Weights of a small GPT-style language model, trained from scratch on English Wikipedia: 8 layers.
Each number is 128 + 24 x the weight over its row's rms, rounded and kept within 0 to 255. Layers, rows and columns count from 0. Numbers have three digits each. The size before them is the row's rms in percent of the matrix's.

# down: layer 5 MLP down (transposed), 704x256, rms 0.0517, rows 89-123, columns 128-255
# gate: layer 5 MLP gate, 704x256, rms 0.0591, rows 90-124, columns 128-255
# up: layer 5 MLP up, 704x256, rms 0.0577, rows 90-124, columns 128-255
down89 106:174130086142176117152155104126107167130149131114131114125169063122111097108160112151133133100095135142095136120131119118171154099124132139132118115131123169126112117155108153101135123202112142154122165127160103136140078168135131149162128152124144113136129153141134140123112131090129148165101144115138159096145124087144146089158114120120125132123164129164156116103143097119120105132147
gate90 097:122141152153104129123098105111160145126104076144134110136137174167160159105125136073082109120161146132160149091163109106091090136158138098162118066150170135144105134155132120159151131102115128102125124141118090141178147144089086138087125130108087153136122087158144127154147106115146134131140120105181120140152088110095098114115110109168136137141117115148106145114126130161142096134148
up90 099:078117148148055098121116118093144131097149108102139121112109138100114172117137087106127139118146137137112183122113130134130113130139132120121133136152129159194125128134138105098149160122134068172132119120083149133098101148170137138135146128104135121127125128116136113132121120130125138148152118087160189107110125114113115102088136151121141101156122120128151089124147130145164165098059
down90 102:096116130065106134138081116133168134098087156110128132138114127111144135148182171157128085112135142137112164138098128092101130129126142158091122130158166137118140131145113133122144121128097080118123133143112082119144157152115145104131185122118144144133135102113111134149116167096114105175158177138082150138126154145152106140111172126128139100151144147141159154147132178105100118144121
gate91 107:143108124130102125123136132143137158081130130140112136119152111144099151137135120146093196153150112142170134143089143117156115167123130156121091138067122109084113147158146109148111133142141094118128151108148094144120130116103135142100145185125110107086123108133126130111134143146130092157097140172118130128137121135146094146129134129130119130090156112126166127105149106072125119119107
up91 109:129134158119139147102109108103130151112148155112173117142122059136162143122124095156123126131114122094138096159150156136149119157168106115099127151132116151088116150180127097145125091132157145160137133123131146118143129141119120143118115173138136134143114103087175155105128139095147129128137137127159101124128134102114138137134119126141094144151109096151112169098149118090133129164110
down91 109:093180172155126132153113102138129145102162162134128124140152075124126114112180172137124126179133131117099127142141123130150115102151116131168117148173101195148130127155131154123106148142097151136154139122111119164102077130134130130133133146075127120142151128088105088097110134116141100117109090117131108126113155067125127086149144129165086150126124165122130147116142115126149134156121
gate92 100:128087135100172114119155125158152122160072134100104129151168146141113131142107134064107123139114153119161128146138142142117154128110132134145138083127141100150105132136137159120092105079125140139108132127069137098107125109133120133111131157177130103146137148102125121155084133109130151152111167113097119108144122130115150087159151097146151127125143155155191134110121167120118136159119
up92 101:116136110115155077134123127124167128111120119136133104168101131158134132149116145121144134106091112114142138174165102156077124095106144178118131118126107129142084147102111149195137105116113098147145113104086141163105140099111087137110097102171157129128164162160164108103117118099150152127159159158143130099117134147140149150142099099127123124112126112075135136121138163128171120159129
down92 101:131096115143153130135143143123079120095112132089076125106140097136140100113078120153144131102115167123114101140081146108142177139140120131105142184139114157134146138142082127110097124111112144151135139130127129155082099140090107157131123147145092132127143155145139148097147094133121138108134103195107133169127121111161120115117146134115125094143123138092103133158114089129135155138175
gate93 104:143150144150116155128141164101131135148128059114127072132102130094171129127093109120120107158147148114157158135149157119117099163115149134109101140143139101140099109138174139099102127150096121120160150134122122187142120109103110119074146116173111120122111118129145116175166140096052126087130148151153135183158118109110102146120061124105127125114171117142141148125135119144107086150143
up93 104:130124141126108163116095108122145106144107131076124140097107142104100143108099131135151113125132119123114106162118135149080130112079112132086114180124106134104121104068121163118100123145141144119138125146118080108125126122129175130176140149125143122126119137131127198140116178116123142099163148142142132123143160147154159159137106106120161101134133140115092130163102136122124100073166
down93 105:141141187155107146089105158097126127104131127108144158126159150120110157122167147135111144147085136129150098100156127141147128115121143135103146138122113125139118152102125127125144144127113141093081124111136108145132141122131126144114150160114133117136161175132149110110096101108150165118201137153140173107107103115102168163111080110110076093122099139149134122134082150151072131129087
gate94 097:142131152139146118107101100152124132103124139153167150162152149140125122164102150127160093136121138124172156151159144141117148147072146108149136104134145096149127163080149131092144111152150125114145129123112101119182094123107151150086155116135155146157140117138115116105148201110155141155145108137090140141154136146152132137094149094139139161159121149129092120123153147125143138117149
up94 100:115108099102125123162120164115151102128098140101122117133119132114138155162131084139159123170133159095136115143130134127109101115141145097115113149139151119150162119151138117181076134161149146101134139126168108154116084094137135121137121089139132140148140162113131115140148123147079158132137113140108121097137100084129111140129090122136164137132141160124135115147160149134145177121132
down94 101:121124117105139128121140091142184104164139137102124130164144090151102113137090109152142113099143170136151146080124115139167181133120155073101134105135143097156111125119109167168093135187113164152125075113090180171084156132137122160102162148147113130114147133097126137166116142131144139135140121104111122116123172107138094163153094128117152080117125137138113137137091117117145149088135
gate95 104:165131103143082171127133164137136049144128119099088158156171126135124173119123091114103153158131136144120121090145155100169109151205129167142128116131153134133158156139115140104102140164143141115141141093127097111146112120168149113136137106150099131168116139147165143161118144160124146157169116135120071149141118146131101108132153136130128139098099122157168124141100134162123132115139
up95 102:112103108131154106125134115122144091151160124142133121124163160165098181144111191123124099119141148149108110190157092151113088143079158092154165128088165128121138156144163135097141154113116120137112129135162138056112132090145112089135146146140136124155156082096143155128168151156160122158139114105145116138152122144171131109105162105113130153145121147154125162130100153113107134120127
down95 104:110114113093115094137145126121152146137125122126113153161164097154140103141082105179158097110129150153135146105131092131132148109104102136136128151101130158161129107138112123159135168147130125123168159102100155138143159117136141118151127179128127141124135124103111094142069159167139127158138096117128113144100126135145111153120123160136140066175128095121121148152154103150123141094098
gate96 104:136147117142147111139151133120127120130119111103111105097112107163136162123129107140157105118107131129123158147112112095147137172137145122102108125155109099100134129130184097136073113101154159098146158099110169121160093119110124086087114107093127136107122145157145084151124113109136168104153130092121121140162116096110127125141178124143162106119137136139113077137162146128180063108116
up96 100:111111075151131106153121172126165110120118165103140104118159170124126135103157157118156157117139122099115141139177124090102131185147100087098105127169133091166150119152143151144169130168122140111107119184155162138131174089127093165106113156105111133145116135133132147096135122166120158085162131134118142100128122151099136100100102141156142106136137098126104103138124109153167205109103
down96 102:132120105083094101135101132108105143085135154117134161135121141080157137163126100112123132107147133133166131159161158169100171165122126132133079146141111108109109126119089124125096115128155146118080103132138153130158159141124102138145128106134101108125096091150121114101150100128117113099178124138144159156107111125129090128092134067112081148143170160095146147083154142120149177176124
gate97 110:107091152129134141157141127137154119143157120140164104139127190134108129072126150117114172116141148139156085139137118119148111111119185137153108105145118100165106106152148163168146109149088133101143138116155130109113109136158140084146122131172108117113151109152131167124133139129108197116139155100110110158119146156086112144139151120121127156094123114123145117147136165058041093122111
up97 105:100146144136161146115096121185193123129120118132062124126068141096133104103142130124147106132152131145125069146116109127144145125107147107124110076145125104155161143171171172176121107146115145125094133127154134138113086138145104150136141129131158105114106155116115148101165164099126131121132150091131184112108146146109082153138127157160129138140144095104133112125137186108083107110102
down97 095:114084142159140126134140116103116139158125174124109129118120102172134102138093138123096149119113129150161165144161113159215106114095098123166125119162115154136164176112122112108132126104117094138136117124171092119090125070126148142169142139149109108113098145086131148114135081150125099093108081142112129108097144117128122042141142118091150103101096116110096123155107097144166182102121
gate98 098:097104128148154108131132086104103176104125131138152104126166110103102121101092146148136094130153095128128118135152099125130099153135219138108123137132143082127100130152103102140117126131104150134186150141157127094116107116095115130136127138131120105121124100148131148138092106125130118171117206149086117146105108135124140131095104104089147126108139081097163184129118108106129103149135
up98 101:117127145108152136097127145143116182126133116133157098144127124118105122175152107127114134115096149147148108102139157122086142119173158115116157119173113148164155093110100120125174146120137110121107101092130107151137151161099132103168116113128093132111103129115092130135150111109139151127106131095130148167143127144135084120096107094087153130096137084126170099110090128133124140120143
down98 100:112125098136130151125157157139147131126103142150126089063146114131148142103149118096140159165130113127115133129164146147084128132108120128118138100104145154145114106152119083174189160163121145122135147107131101068119111123135153118157174123101145130101116096178150126177141175107127137173122122094142146119128132135127113131153120122072130095110131120106118113125116172089146124107114
gate99 106:160125114113135112119156126127128146162126101092086112172145157109120138120117115131148178118128099100158133141098127110116124135147089159100079120170119141107154149134136123126154102107147116154129134132080138198063117166122154149107092158139123139135136145140108134136162143145098152124100153112146154143181078138165115117107111128143101127149134111078118139149128159147097158127127
up99 100:142153126151133149184105147126149151140131114108139111158139108154090145121130133121139166105140102137132116103143102139154161128143175163129109140149134116111158118113133114166118112124161166106130097149096101107136143094141134138144140128126087118148134126142161187112128180128154140100142108083123128145167068137105108135109104163133120166135098104118136149172118144137110150133091
down99 104:143124136123108130099135122102134123136174093143105114152148133130103107145121135115140117150124123091127110134123176150158151136128110149169108109132153134130120091137123115121108132136103102162155130151187140130115153154119116050087127084073172120108110124100131142159127116090133126132120119088150143118145162130157129063109126085131159127132166190194140075139120096113140166100181
gate100 095:167115107120142097096128113150159118130109132105115129163138095117119134138106172094151100095096120101124120137143147133153136145173131115118112132130117091092130125108135164121151143102143140132142111149150107096140117123131145110111082109181117137136116103151132119127107100137148145147172152147133129184139164115189107151170105133153070181142141130108145102111114117133139142125115
up100 103:139113158096076161132169139124098116119135134117095147099113143131117157126142107138139129120110116128140150134076118125138185127153090162102093187127143090154103101131136118147113105135118120130112148158136110148178119109154163154145140083138147127130134128124114144139163100124131164113106174085109163106126140129097134157125127154165115114109114152075114162163158144124098147103174
down100 101:127122101122110124168105155163140149151125073162161093137092078142104142122106123129117152150102109125126122138144138147153108101155111107142134158173141115114130148138140123112126149146143103115161189127140139118153119109135092121146079126142142107132118089129133092149135144122120107116155113116163158134122131147146143149117156123038101144103070091131140125111104152135113139138154
gate101 107:108142164118133130105121165130173083110105075115143080134151151158158131168126157128100159145166116145128111117130157162182103112130120134145110126170112108107098137122123098129141124091129125062170135085117146131117130136089128145100133150122136111158138130121106128122098129111120177144094141122086155145132127110127119094149140088132107160155107120154148127124140152137112110137104
up101 100:129125145133130134182112130138159148143113109108078154082134158123141107164139122149123109109141109094167099108097073094131120122131141153190163132143144118108147164123127149107172076135128116122141115116146106129167084150127079085097085154140129106121130109112144110109100124133168151121174145146082143161125132162107125085124168165126148127126130141119150098104156122114102115122102
down101 100:084123133124168203176113089099131091131120130130122113139121129139117108100154125133140111141142103080063113157112173143129126122119106121154130133118142124101153136105130124139153158128143093193150153126126125129147129135127153143104111138119082117140125136129133120117137124131136125126088120113130110129143126156146128115153139121120098088149132092112109097109150140123105152107173
gate102 101:126104121124114168139151090173100095132116127076127143141114132125117181148114170064118100107132164153168142133129153122191126095122167121105091108165122125102129101135134126126149147087095132100157136153178136114090122165118130150098161088130139089141148105099106139153136151127077134121116179095158118143142153136091144112135126144098118164139110143084088146168153107119113101131143
up102 098:152122114149127130091101131163080182154160160128107146118154102187100158137155092140139096120130106116156143153093163116142130149123070152168120109112100115123128078119123110066161107162119157096124131146121125118145128142107102118133122098149118138107115134147126101074142120122125094097111132157132094118110141113090135160150134150149106139134128149123122114165106128129144136092148
down102 099:161187150108105136122172145140137135157100114066090109146136107110089109105142118144097139143117123167158130149127115139139147078105157182093120130118146129148088153072150105077083143105148123157136155129134144122143105090123139113125145132134123163138137079159118117147141150140098147104117146147129104178102089092151140108109146101149120145153079119119163175127113140105086147162126
gate103 101:131127152139098102135130132097101139159093166105098129131084115115148144127130139079112136097116173135145141122122144133110092109128125116109102124141160132158117120106144153160129107157124094120123116099123110203145150115083124142093145160113109166112132124121095118142076128148102131115087175103174136166119115146142120156155147128126145158092143091114086083148133090163107149163139
up103 099:109123106164112147120177147134175085099105146115106139123149143181151145137109151120061116114126119101124132104116089128101114130114134099141096125107152121150153130110162132113148118177113147128140120165059102130155118161098164116096084126127097091087078148134124127105073099128129153167103133081127132150110146112177109130160124169142085144142127109112131124116062128118139154113102
down103 100:121178125138150146139109111148127128156184176114145121112166122089112146181123146128179131114108134174096158146102152146137152133196091132141127178086153144117126112124130138110096091104107140117126129144192151115094120127163126133106143165117132128165129147108140134083151163132144090133112147156159110098112149123146123114175089147124126136139141119112125123164148138127109127154147
gate104 090:117128093113097133122118113106131115131148096128135094179108158096144066149110164109067120152112125106130100101154128108077110134154165101130148110105115131135146162102138108165142116101115111159130140136124128101115146147128133119151111136117131093131155103119115102089116110141144133149118120131126096140086118137146152128116148204170140117108063136142163145132121138115148150116129
up104 096:163124081099120085125145136137133177087125135123147133142141081145128130135133155153090131113124089090126145110141117130141135106085083146154125140146126113162153127125180151149104136164092135139095122106116103141114125147120134145118143098159097109117113062133139104091115168126087136142146142117096129130109108145165112157136125128106134131106098083152125114099173151131123144133157
down104 095:146137116134100113074145158101101056135114126119086138087118105152161160134147136137123132149141111119143130112117121125162153113106149098141114122138102159099104137155165104113168141115188102108169079131119124139094075111120156143111124104107154157111131154123101139135137144099093137147137121144140132101135145130128097077093150119094146132150130119104097145137179096130111119131099
gate105 110:140089117168167137124128171164133125109069127105137118155136151148155108172126137125152090128137159118113112097081136144152117164145124151143103065145141121145114143086170087140102143120137102094092139146127151163152093127131124110104133151159100104130143161106138108140124091151141112101110167128131123160131140129135123117137164116140150118117069173136142097141132092090159153120142
up105 108:101107151135104145128133152138108149142148153144104127156110106113106155125165135161151130128094136116107149136098141168061125191122175126153127163122163146169134164115097138160153103144108108162122138144117080132125111099141117131074145139187126170148138104133123115118094165145116090081165126127135154119103159141139101092102140152117151132129156087110108148106104113147103096097107
down105 107:098096145121123132113116108168102124147145151130093123109151111112136134124121158142111119113110110126128156140134124148160149083110061151122122156095114113095136160151130151127129164138091129130156073125135146152115113091127136150133113096082135107131134128087083166105116128135154132178105144119182079090111134132158139172113088136105138119099147109114062116155105198141096127137126
gate106 100:123128118135127115124133181100133115114120139121124110111125114153124131119158110132166161121135105162138142113140163114128102105172091134141106126197093130142107118121088126140096116150127107096095138166158150106135139143169180157185156113127116171179103119138104126145143131117142141154121134169124112130097127098096140080177135108134137126130114125154170141128149144152132123104146
up106 098:134111113122120111127112149149129166147146078132089138153126123108105170137111129132125145119124118126126104138131129172151145107075136146106135098104133170155149112123161153092123150145149158124124131096128115126139147162123097099137117104123128137121104139158144151164119146155132154118138124123141161114134085144141122105123135121107095118122082144137144156092128182147094135105145
down106 101:092123109130143107129114096156090105125085171164156175131130131145125125136128119088121147131124121143130167117173159104094125131188076108106105113177119139138094138086134118182121136124151132172124119160119123110173139124155134172121149107097096156125112140175125106142145154148111091146139085095116109109144150098132159150165152129090114129127163145138106174134119144115097097132131
gate107 103:135066142130097142145154138168152085158094119117154124168149143135154131148126153092106130124147184126122140108138126150124121132150103129117101110139118104103185150099133140160130133142175108121165150169124076161130133119111164155096142091117061149137115160153087149134146095158092114145078111111138081100183141171147125089115104153107154146140127100137136114149088091119145131160131
up107 105:137163097148141140091162133160175113143138139140144110134128137100118121109171139102110121140105151170112117088110105156127080096136153116133150144129106127088164146147134078139144129111170107119123110123086132160094108128098131196102162103087104102131125105108120136130112112103155113147140122103130176092159133125133067125156083117113135155101100116130092134119133101139129158119112
down107 099:152160114079131143155068140098132111134153092116146101146123150144128148149146075114121096110141152150110148148166130118131140129120138106130095132106166109143109121130070164092115109134112162141140159113102155104138136146164118111118111119103130120109118105121118132113129140163151109080142113064149144129101096080182178124137125118124131163152124138097117112091171152131078138119144
gate108 098:112125117153154116134101078140114126103139084119156153133147118164126100149097135150085148105116091132091172127167106132149105158128147114083158078139117103098160153153133170152132136128125118140130145091160125097146121126161153167124136143101156135153131170129120112115127137115137091130143150127141154155098113093109161147120139092122109100107140086159100102115114133152082112196126
up108 103:112122143109117130115129146162140124144139098118126182127120141130128136126124109109120079114134089173095139145125090154127142125154156106084107172158141154146141142192126124123108172151134169081158135141131162148132168108093184124081127128103108144156135098119120130163154158150141128106152141106167108141169110158126125179096162126130089120123151158156106174147152120150088107125169
down108 101:093168094110109085163163109107122121133153132095116122107100147177163168131130077127122160091147127110067127155179103099156136123131104113155141138133112197110156086141143163110092125119117146145161143104144120121120151143124190129118118164128128123131151133128172131100147103162128140158104076120137165136108124120105123138143120133101107116129131100170127083140077153130092114128077
gate109 114:116132107131153106093171139148137112137063150151155130094149140154124127128161133119136118127122153136121132154127151162137111126149121126135081157112154118056161158143098066144099116131125137158124093133120128133128118131117108124106157126124070120160125107116141133132142128118101097175092100121126105162102138129145113110165097112084105114166136140132174115124099064127118113108136
up109 095:109131139146130134158108160101077176113129128165092107101091104114115145126110070168127149114130080145142136110106090090126173146091146136097137155089121115147110075136148134107123158157143169148139120122101164116144124097153127107129100142127154108093151136114156102122113140146112104088151138136119176139101097099151130144133158140136053123142178162144136165111169126171109142146128
down109 093:151142136107161141105159179154100135139146183133129152143128124124121131134100154080132083133137153104117161124115137112133091152160090119151134120134114119111155161105104131127147117129166093145155095147134105150159096135079160134110151125164112150179120151140097138155134158132156144152123139137122101131188148157126089093162059129122172091112158094115132161130077124117168089156113
gate110 096:137131124151170117152141128141134147142156100139151110116130085105144159123095139158154130083153126099132141132141115116098060154113123084095105126098124092153126103114152123108101150145096139105140146122148190098094081157099116140124129157107099157130102134195161126131176133131093146155162135128132159131171101154135082141113124105114111133087124109186140104109136133111127093154112
up110 105:142121112183107104152132138117106113124121149141140126109132108136115094142090165129186115171098123144119173130110156145119159146142146130132134122147102165118132171146136147113149070097142104146115111186139129157136125126132085116123103155156136112104107136129106165158115157116123093140144126121133105150120127132154144088139142156114111122155150140157144152135095129170209118087138
down110 105:193137133115104134166152113104106094096130185106151112121158108152137128130135133093114167194136088126129137130158109167129161152142156113126133145097162138093081180092133130084129097099170109176167180105113104144132150125152173117105095086098129129155153107109107140116128121143153113154110124134125092120131124114111154089115129129105153130118117111169106136129153089149127129129100
gate111 103:139139134115176111109126118157131120108128084128142131156139131175151126154134153135185105085116082159085126141147106120117159128114171128124140100104098161149138147122092098122142098157130129120113148159093115132150128116093140155159126170155110113166136115125153143145135169155113136148134129083138128148145106090116169121132100121106154149121144152116142160141064126118149110112136
up111 099:155126139091200104106141141140129162104125076098170130091133092139102129148128136154117156111109129108102145127145141107181132115128139147138140090105086125154190128127114142142132131159129136092100156135131139135102128128105164176147113123119140077168147134101107140136174131147098126153145161112112149153152134122171134105158132101121120156097138118136129141136130143188140112088089
down111 093:139138122127105112062095160163116119151135127140128119084107149113128122110112128117135103153132113107133137141120090151128149116130170139100120117125150137132116085136121091160119118131134124191105161131134105147100113171131118140145128128131173129118122112161122116073116131112184135108114071094121109125119144094100119144134113108133134129161118101162143124133143105147149141156114
gate112 103:125123154108147129132138137111119075148171165109142110119137134154147124095157118103142117141095108128108140144170125144112149118113123093110150094099132119125128098133144138127144100135095140144083163137118123126143127113098116173133150142176146121168103135107089128116154179147152107134138126088178120196152084116099138150099097118173128136109068132078132130123078145137116105148115
up112 099:171137102120097145151122141164131112103117122110123119098113158145193125129098121094140163100120151136131135163159138118140104092144086140127141163122116139082154138080130166107130142145144132127111136129097171134132137123109152117155139162139126134163156143126104126108124155137145133094108126132125151149099158103145144127106069131110131115137094122126089140140168109106098142089115
down112 099:149124178146114170132155108110123131147139151141100105111114110110123070127090161121122135140117130122122126110118102124147167113161101105100088078151103110126156111106140108142137136121120097100132121090130133131089127105127175118109122126139121128135127096145102149111152109110096115125117133122135119095158127109138124110119134142139142164167129173111118150109127153121186159155107
gate113 100:133094151158105135041135108121171109116104094127128091179168159147177155141139130121105146130136113135094143106102149143132133131146158125122139105114167079129123159138120157140133109143094150133111109125106109143125126080121119152102112132086111171148175085125154120121151118120098106136103140145142111144135179124139144107120086118099144133109083077131095149140116137146129155117145
up113 111:105108187103137159086122177144120137095125099132118131137128146109123101092148129132138075129119110127092150123129142136151122114148101176137148152140149128146172117173097109139117150140151120093138104124158157177106161173162132142115114132099146119149109113114141156118128142116089152078092133088138136126118129134147132110129127156149107145125151162162081130205111128119133168118167
down113 101:184144112140154113121140117110118135163136120066119110125134104113151114144109133136137107146142105113132143113165135133127136092157142136140140084127117161127157125132141085120105122138129121152140164110138080124136138116142157104149134157138114133137133153122133141166075187129167119126139096125119125126101111136084108105185088171150120156173139097131172111093141110121133173137125
gate114 105:157106086140151123106163117099161108100106133108085138123147182144135123134128092213134132117154123162105124110152165147168099139127158126119112112122130139086080127097116157103061083082122109176117116124136122121118122105143162143115121138165139134129119119142122141143107140111093133175130141097144148137154157124128159121115087117137129146127093093096121126148129152103094119110170
up114 108:137167152143124127205150139172106145131111140137176142080140096114106154120134128084141140120142141079115110147095125116132155129143106158144141142130102116115177113100118127128125151163136164104135138151136170120093114131069099138131152151107131132115163110126146124113139166110094126109117072180101107115161137114081116148124135135122096154075143128117157139104145124093125126126065
down114 103:124143170143139154152115044107162138077125115126135145107133103159166123146130159123100137138152108112138129139136150149124150184120103122109123128133169158119116141138105124111101108127117108149168153098142080143123145131092120154163118135121187131125109168172097162131105164120122075127125152107134149108152142132124168156134112110140136155117164109122098119090193184142113117168101
gate115 101:131133136189183098072175117130167112143101142184112089095186169126133083137150141123109126114073126135122121137123084130120137079113141133109175118110159123122120141136083123109146121123152168139100149146099109103123096109197155127120084127123110107128151118129126091109119152107149138123143105089121113147122137111119150147125095119104157118119112110110130134118123152154142147098122
up115 100:135140083148092158134140140151116119108116136120133121180124141118084124139130115136147147156118143148099155124094101113164134129142088108159099111121099142110150157101094130102136145138078158107106098102157104156132115165145133111119155107145136127153130110152107115143137118163103118126110132133118134135120134121078118137135158109121140094159126118119131194123084102118126149176137
down115 103:128190137112109145165113099124150152122123173124149156111163123102126171118127176135147122149155128146069121078123150134134140164117132125122071182149155170164120129145146106157106141155123178124154140130115122133131128137125121100128124169174098136146123126134190133130103116149112072142166136104125164108097122133105120205152133129115096090169144126081083099122155152119076127153165
gate116 092:122129159189183124114162140121140142098153134153113110114155155160126179142087141123182110142127125111111143117154152135149113131088124170119097098133130138145114099110153166113126131146132118159128134117128153152098144121117159097147098122101141138090147101118114104148138113098175132123133126122167085152139101161094173150139116078136091100126135147110126129144126129142089157102111
up116 090:110163124108157121126133149093169092131120143146134135141146148116077144160146151148148102113162118137102129157158124127090109170129105119080110085120084104167105110113088151136100155117166149092167117098106147127183157118112102104095141133153156137139099116130075168120160085131120144139112124130115123129098083087161098132122105109156093190119118138114141104110133124122130156127125
down116 092:135051183181162131088127104180134145152125129091119121077163132140124140110117128170140114125168150110109103139114116126099136097161093117169101110113142121148113140178139088082157128129093157141156120147127104130129148129122185107125133123078086111105137138160158127118140184158180141116118138147122085159156148174131122149159106119126106083144116133123111082107088103120087088155113
gate117 101:106138142130130158111125133115113169099083131101113160165108158113140174128153153074163108119104131110113106169134131103145171098140115153125099123104145153141115128098149116121134121130189095133139157190140114143120122149151112180141125158140128102150127136110108107139119086129121158102089132121139159108131138130139160133121132161141113132110117109105177104166097123193137137094146
up117 100:176101093164100134142126137093100114121135109150128142117168145096165116161135136123101113119129152104148137128120110126068141130128137106112129144134159115165126139118152168103138124102131120150133104121106115188142161119121117109125139121103110168103116070098132167131118115137123089127161149125139117160122126143140134139132085075111143155133112077114107077158162115165147139115132
down117 102:145113143120094132149157094120188141126152103127121129160115144136151096110114142159132071172168121113110142094107131143129132184178160132137171133120133110124144144110127093154151114170102115130104151117144150100139133077136179166161084157125156144129098133146118125147162120120101133128154160113133125100101149094114121102191089105145148081112117066149106116127101120124155140104146
gate118 098:127117128114104160136150142180148149123110155106136111166136139109165144153151114140087115134143088092114121112142149129159102100117100172180117125125108121103156139122128115112141094079159133079138138100132147098128132165145129124122128146115160154119104133129089153135118156119121160156087185125129161115104108176116144136115130097127096132114100171134140115140140118156100121115144
up118 099:141132085111122155116141117162045108136140172136152090108154117146135125123162164138142154152117107111116097152108172146159113125141145147095152134173109143129104128116140142147125099112137119133106151137116153128132167147150123111184142152128130127164122165155125153138111110132114134135120161131129108114088112140150153129087129143130096148167108092121146132125119135127111120114126
down118 091:101149138124127139125106111127116087162137120155125133115114135128103152112133124123116134138104138098157124089101110149121171164137148123136128156095124162124098129157140115162111102136148118140110000120102103132145125108104117130127125115120154147118114147116134123104110123180078137121116079116105161109132124103138155139131139147116134139137092106111072116145140122078117119097200
gate119 090:122135121135137123118101127136170168092143186112147126139129092168106184110163119132119141104109115149115137128118146107125056135142125120137110108153069068162143153126146105111113132141119136144123126104131090145136146126122143121119141137111116133165115114146134090165095156095172139147129125143137144135109111134120130148107153106124152129122105137150164102141144137124137107122107
up119 098:070126142103171103125133151113131125117179123159121110152166112145079133121152119119190104120109132116111117127116111102155089158179109138132176127123111164078143164113108158112162079106077119132107114132121099123117134114144130100140142140137138075172100139109141072137092116132130111101085105103127126164114095193094136136138154097098128094094109138134126144120135114118137096140125
down119 100:087126111125156107096131177097100116142153148126084109133121103124133113165133135130121108118101126138135124130094113125091093115083128168143180121134126164142178127149200146126096108107144115119156184155141175134138127136105118150152099083124130082138138129102151170124111080161130129137094127136109088158111110167122152120106113145127164116101109095084110135110105104144162121150118
gate120 089:107140107180099142145148150151142110114146123137113091128156116133118148102138132140123124165115129134136155149139129077152135106151126137096113104132164152063122162141139115136140074100203157114129132143122131175155135120114166115133122135083103139135153092134134124124111131094177145116128159097108108178121160115109130152112122089157089124124102116145095169105140124118081103091089
up120 092:185115168164149113110158187109169152112126080133124123109148181107111146137086163129135106112145148112133155127181144166096104142120119148132147097098165094165143112128115131152117127070113105134147120128160143164092125116144124125121163123153129113149113103119087152145123147093107140182129148098143143112130093162148120125111165159112139090131121153114117131157119171147141112144127
down120 086:120124106140108145134119097118137086127137108119116114156131106150135138137087097155095150173130119109118166124088147102113138092137149153153143101146174127045111166124123120114116112091163121079125147113116097110130151120112132126129136103086110151134165083091187140143112117124168133131136136127143143149146115106114141164154109131138137111107089128115092160108161103082109129142126
gate121 101:158106134137199120120134143130113168114168131104141097134111150116184113123114142112104167116135181155140114225144102111140117127141143148135143098107104137134140143110129138135126097109127117097148120083146119156131127134134139134134122110141128156131156132110131139142135102102107142130110176170115123166160173122165142134162100138141133133142114111140183099159156121122137149199185
up121 101:151143111164137153137151118131136118109126083140108111096127124128117114117094093114098149141128108111113121149126146124138134106126100116142133151126107122133084130101127121150083134109143173076136128154133105161102083145161203105104131129158092074138146111125158098102081112134155099134138136129098156111154128138103124145090126128086142164107147098149117108104155079165129090138099
down121 101:102161136126135121141153180115131140114145098147152111122192102138086111133150102084154122112102126167144143152144129143160100150148158095135149128113102104146120126118112164118183120177153156128140119155128119160088120130158118138154132064124139114151143165126102113115075111124113158134128114113122115138125169096124144130129146153127139111184153144153156133158146138160106134123106
gate122 097:160105144122157127154123141144118165128088125109098137121138146125119146175090182076152138090161146115094097149084108140122129125125130146150090150133098123143144138094178103153076108080173120156125105154137136134126133099109075124131178131141125078155152100144120122117141114170110115119162133168113100158179112164138143099134157122122141121137164161183151084130096152146172115088134
up122 096:120123126137116140167137122166138135109100103096152133124123136155144114109143133155098111131100143121084071155112099099148134122162111121116117121174137089102113126072133099099131128137135101136105140143149125098134134128160151104110127141060122128131143137132122142125102143139114155131142162148129087102112160082095158155154129102106150134133088145134113112112154136129137157142121
down122 100:116098092118127146152131121118051121144149146119119130144118135116094154147154110099121140118122113137126128118160140159117076106128135147167117090071097136120146126158124145143123128132172131138116147128065087101106108139129134124170125106087162119123098120118127120122095130063139114145097141143139136071122081100140112131100124155140149173157147156115120124133101142116106137123117
gate123 091:151103183120129102133119160129171127075132110156157140131098127167128109172145137135152163141103142151119123140161143166111155174152173152101063135099108115101142113149130102124138131161131112161107141154154117113115092125137116113130142176138121138138171144097124103132167104125143150173134088145141121115075137124149153151107167154094181115133120151188134132163146139108159108132154
up123 094:107146151113052132125132121120142124096127124137153113160172116129127118113131166139194140152142109162117107123152130126101105169126039126136120138121113148156058151152155110140120120145130118140102125154179108168133125174128105121125102117156117145067096156117079133116136107140132097160141119172084128101120121111134117121106123150147151116115124139127113155124134090116114142130135
down123 097:159095135132157131178113126156094150142124175146108095126140167140155100080130110128112147130123117132129145123146111129135114076135153122123168138146163123132142172145145121124150122081157161139116139130045104163156148109123089130109090101071156116133093143120118101170125172115137138101155133123180122123189113134091081103155138097161158138119110140097107100126110090114108095106120
gate124 097:138079098107093132131123082151117097076140084140097124131139131130130134089121151153090136099154092174110109115136106124171127119168150142120121135088145132154142101119114128081097118165107097103102131105111140164103118113113125117145138114101172121127127132141140129137127128112108153094125128101114093151120145075150138153113142110089130123084104121180065082168145107151144160119158
up124 102:155070123132116088133141117090139135079116150130129159096126140111127111107075144183106157159116118120108126089119127126142146079161121170118096105177137134138130118064110111160086134106112074107125123161130138115106152140128135123128157118096093105106144129131109146114125164139113129141138124139140147126089088166104142132141160120139108133159090130178121170139149126147106107158120